Weights of a small GPT-style language model, trained from scratch on English Wikipedia: width 256, 18.1M parameters.
Each number is 200 + 30 x the weight over its row's rms, rounded and kept within 0 to 999. Layers, rows and columns count from 0. The size before them is the row's rms in percent of the matrix's.

# layer 17 attention key, 256x256, rms 0.117, rows 134-139, columns 0-127
076,201,185,198,220,200,197,181,190,208,206,194,197,197,205,216,208,235,202,182,186,197,190,155,192,181,229,173,232,227,126,214,172,183,168,239,221,186,207,198,187,242,142,235,204,167,213,191,193,159,220,166,215,239,177,170,146,172,190,229,184,147,208,175,203,161,207,210,237,234,262,160,190,208,213,166,239,187,206,219,207,231,242,175,179,156,239,175,162,183,156,178,223,176,212,211,165,199,248,200,208,146,203,217,174,137,231,264,248,209,240,201,141,253,183,182,204,217,159,212,213,180,187,222,157,196,181,205,187
086,259,228,206,164,200,162,221,225,246,210,173,193,188,196,207,214,214,152,211,219,209,164,136,192,236,207,209,207,203,188,259,216,213,201,218,207,167,165,181,181,175,163,217,159,208,171,152,164,198,202,151,257,222,208,203,206,232,184,253,201,202,193,213,162,191,159,184,190,194,233,132,233,201,235,169,159,198,288,182,134,176,191,269,180,168,168,170,193,229,140,223,215,213,176,194,203,197,198,196,164,219,174,209,188,167,194,259,234,234,173,167,176,255,176,229,183,201,201,209,191,194,187,198,180,244,187,206,165
096,137,182,200,172,184,196,164,225,223,212,209,182,186,185,243,217,224,231,277,188,152,204,194,169,197,182,209,186,230,208,189,217,214,191,198,235,188,250,206,183,252,232,187,213,187,237,234,199,237,224,163,184,207,189,221,226,230,212,83,179,183,174,173,171,216,209,170,237,224,162,171,169,155,220,201,173,176,182,210,183,213,234,197,161,248,182,197,202,202,226,214,169,175,127,209,250,193,195,208,232,269,219,156,171,164,229,106,210,187,176,169,205,178,259,272,170,230,217,192,225,187,204,194,178,175,190,158,207
111,198,145,155,184,190,252,227,216,234,221,239,246,224,167,252,200,209,183,226,178,193,208,256,163,177,122,166,224,190,171,164,212,148,152,224,212,186,195,198,193,240,209,152,177,209,181,212,178,236,203,210,185,140,186,169,204,223,217,129,158,144,167,236,164,194,209,193,262,206,192,182,133,227,236,202,242,241,179,209,229,222,254,186,201,245,227,194,250,226,206,154,190,181,242,184,184,152,158,171,181,217,221,160,227,182,172,163,228,170,215,202,202,180,247,216,175,158,158,175,227,195,173,180,189,152,187,233,180
127,222,191,210,220,230,238,204,215,198,174,224,225,163,199,195,151,142,199,209,284,205,156,160,216,245,191,189,187,170,174,194,201,180,174,251,194,152,173,231,180,210,189,212,186,176,158,212,176,221,208,187,145,195,203,224,223,230,147,192,224,255,247,234,254,194,202,193,144,197,237,234,260,166,206,173,178,234,172,192,207,165,244,162,247,246,152,143,217,210,197,206,227,209,236,198,161,187,199,187,211,226,140,190,179,214,127,288,200,237,253,182,199,216,209,210,211,185,210,232,196,225,192,155,190,163,210,239,257
129,175,163,229,190,246,189,229,206,180,224,193,182,239,182,206,178,151,183,225,190,254,242,218,211,207,216,212,256,182,160,201,197,200,173,196,207,196,202,156,249,257,304,207,238,175,200,193,245,225,227,249,216,226,182,201,198,203,234,178,161,205,208,212,231,226,233,185,182,197,258,245,204,166,104,216,211,158,187,178,193,204,247,196,202,216,221,230,238,189,233,221,199,188,222,186,175,197,204,180,206,266,133,201,217,217,150,237,192,209,188,214,190,207,192,214,180,179,187,192,192,170,140,205,163,199,220,245,230
# layer 17 attention query, 256x256, rms 0.117, rows 135-139, columns 0-127
072,248,171,180,219,211,140,175,202,248,203,194,198,191,200,167,226,277,167,160,197,211,199,151,231,190,155,227,179,170,179,177,216,196,193,171,224,202,170,218,179,190,183,222,211,212,216,170,226,206,172,182,221,205,217,196,180,203,190,207,215,187,186,131,181,235,221,209,211,208,172,194,171,184,227,220,236,186,197,208,199,180,161,189,172,174,238,161,199,177,191,208,200,212,230,169,197,181,200,168,159,174,163,222,196,157,243,163,196,218,192,172,204,220,227,197,170,215,219,160,211,192,197,227,153,176,178,223,189
096,190,253,231,158,156,188,157,194,243,251,215,188,194,227,196,161,194,208,179,160,210,166,208,242,183,166,214,189,243,180,184,207,251,227,220,248,208,157,225,216,206,206,216,216,221,197,238,205,155,243,212,189,226,234,208,174,183,163,163,214,200,204,180,197,222,191,212,215,229,198,155,213,224,161,199,126,237,211,209,183,215,217,123,210,236,195,193,194,211,182,243,187,189,181,124,187,221,223,147,205,202,193,202,192,243,193,221,211,201,211,200,238,167,117,217,202,168,251,227,217,174,179,224,174,174,221,150,161
110,176,205,187,223,183,226,198,180,201,200,211,216,163,156,200,239,214,137,235,229,212,194,183,178,240,190,215,245,235,162,244,190,172,116,246,184,191,178,204,167,190,217,176,180,263,195,241,183,272,204,216,238,193,141,169,243,221,215,225,179,207,180,272,160,188,236,181,192,211,215,222,163,173,224,148,218,233,223,173,191,165,198,199,178,207,197,198,202,203,170,213,232,173,187,190,208,202,185,170,173,186,177,203,240,222,218,213,195,206,218,155,229,183,232,204,159,262,167,218,237,216,185,190,161,173,193,254,182
119,173,212,185,215,219,175,179,217,169,225,178,213,198,195,202,161,142,218,177,219,271,164,215,196,219,188,153,192,161,241,202,186,203,137,204,207,203,176,224,187,172,223,233,189,203,184,219,171,208,165,214,108,155,208,246,172,247,166,144,205,232,265,193,211,190,199,140,145,198,116,252,229,190,197,150,182,228,178,124,187,184,253,169,229,264,173,168,159,246,213,247,242,206,287,166,226,157,188,180,212,229,234,227,226,209,241,225,219,164,188,192,238,176,191,246,200,207,185,266,223,220,203,173,193,209,212,217,220
119,223,153,227,231,221,216,188,194,223,187,195,181,113,211,225,186,202,235,195,187,281,221,229,221,272,197,218,216,194,195,213,254,192,187,278,194,206,220,179,239,155,205,283,170,181,208,211,193,217,231,185,177,171,222,154,155,207,171,174,219,227,264,254,213,223,209,209,176,214,233,145,123,228,213,216,232,215,221,180,172,145,254,198,205,220,178,175,259,195,196,182,181,204,220,164,238,185,183,181,207,206,209,230,196,239,205,236,217,159,186,193,174,139,188,170,199,211,148,204,260,221,183,166,192,201,205,211,173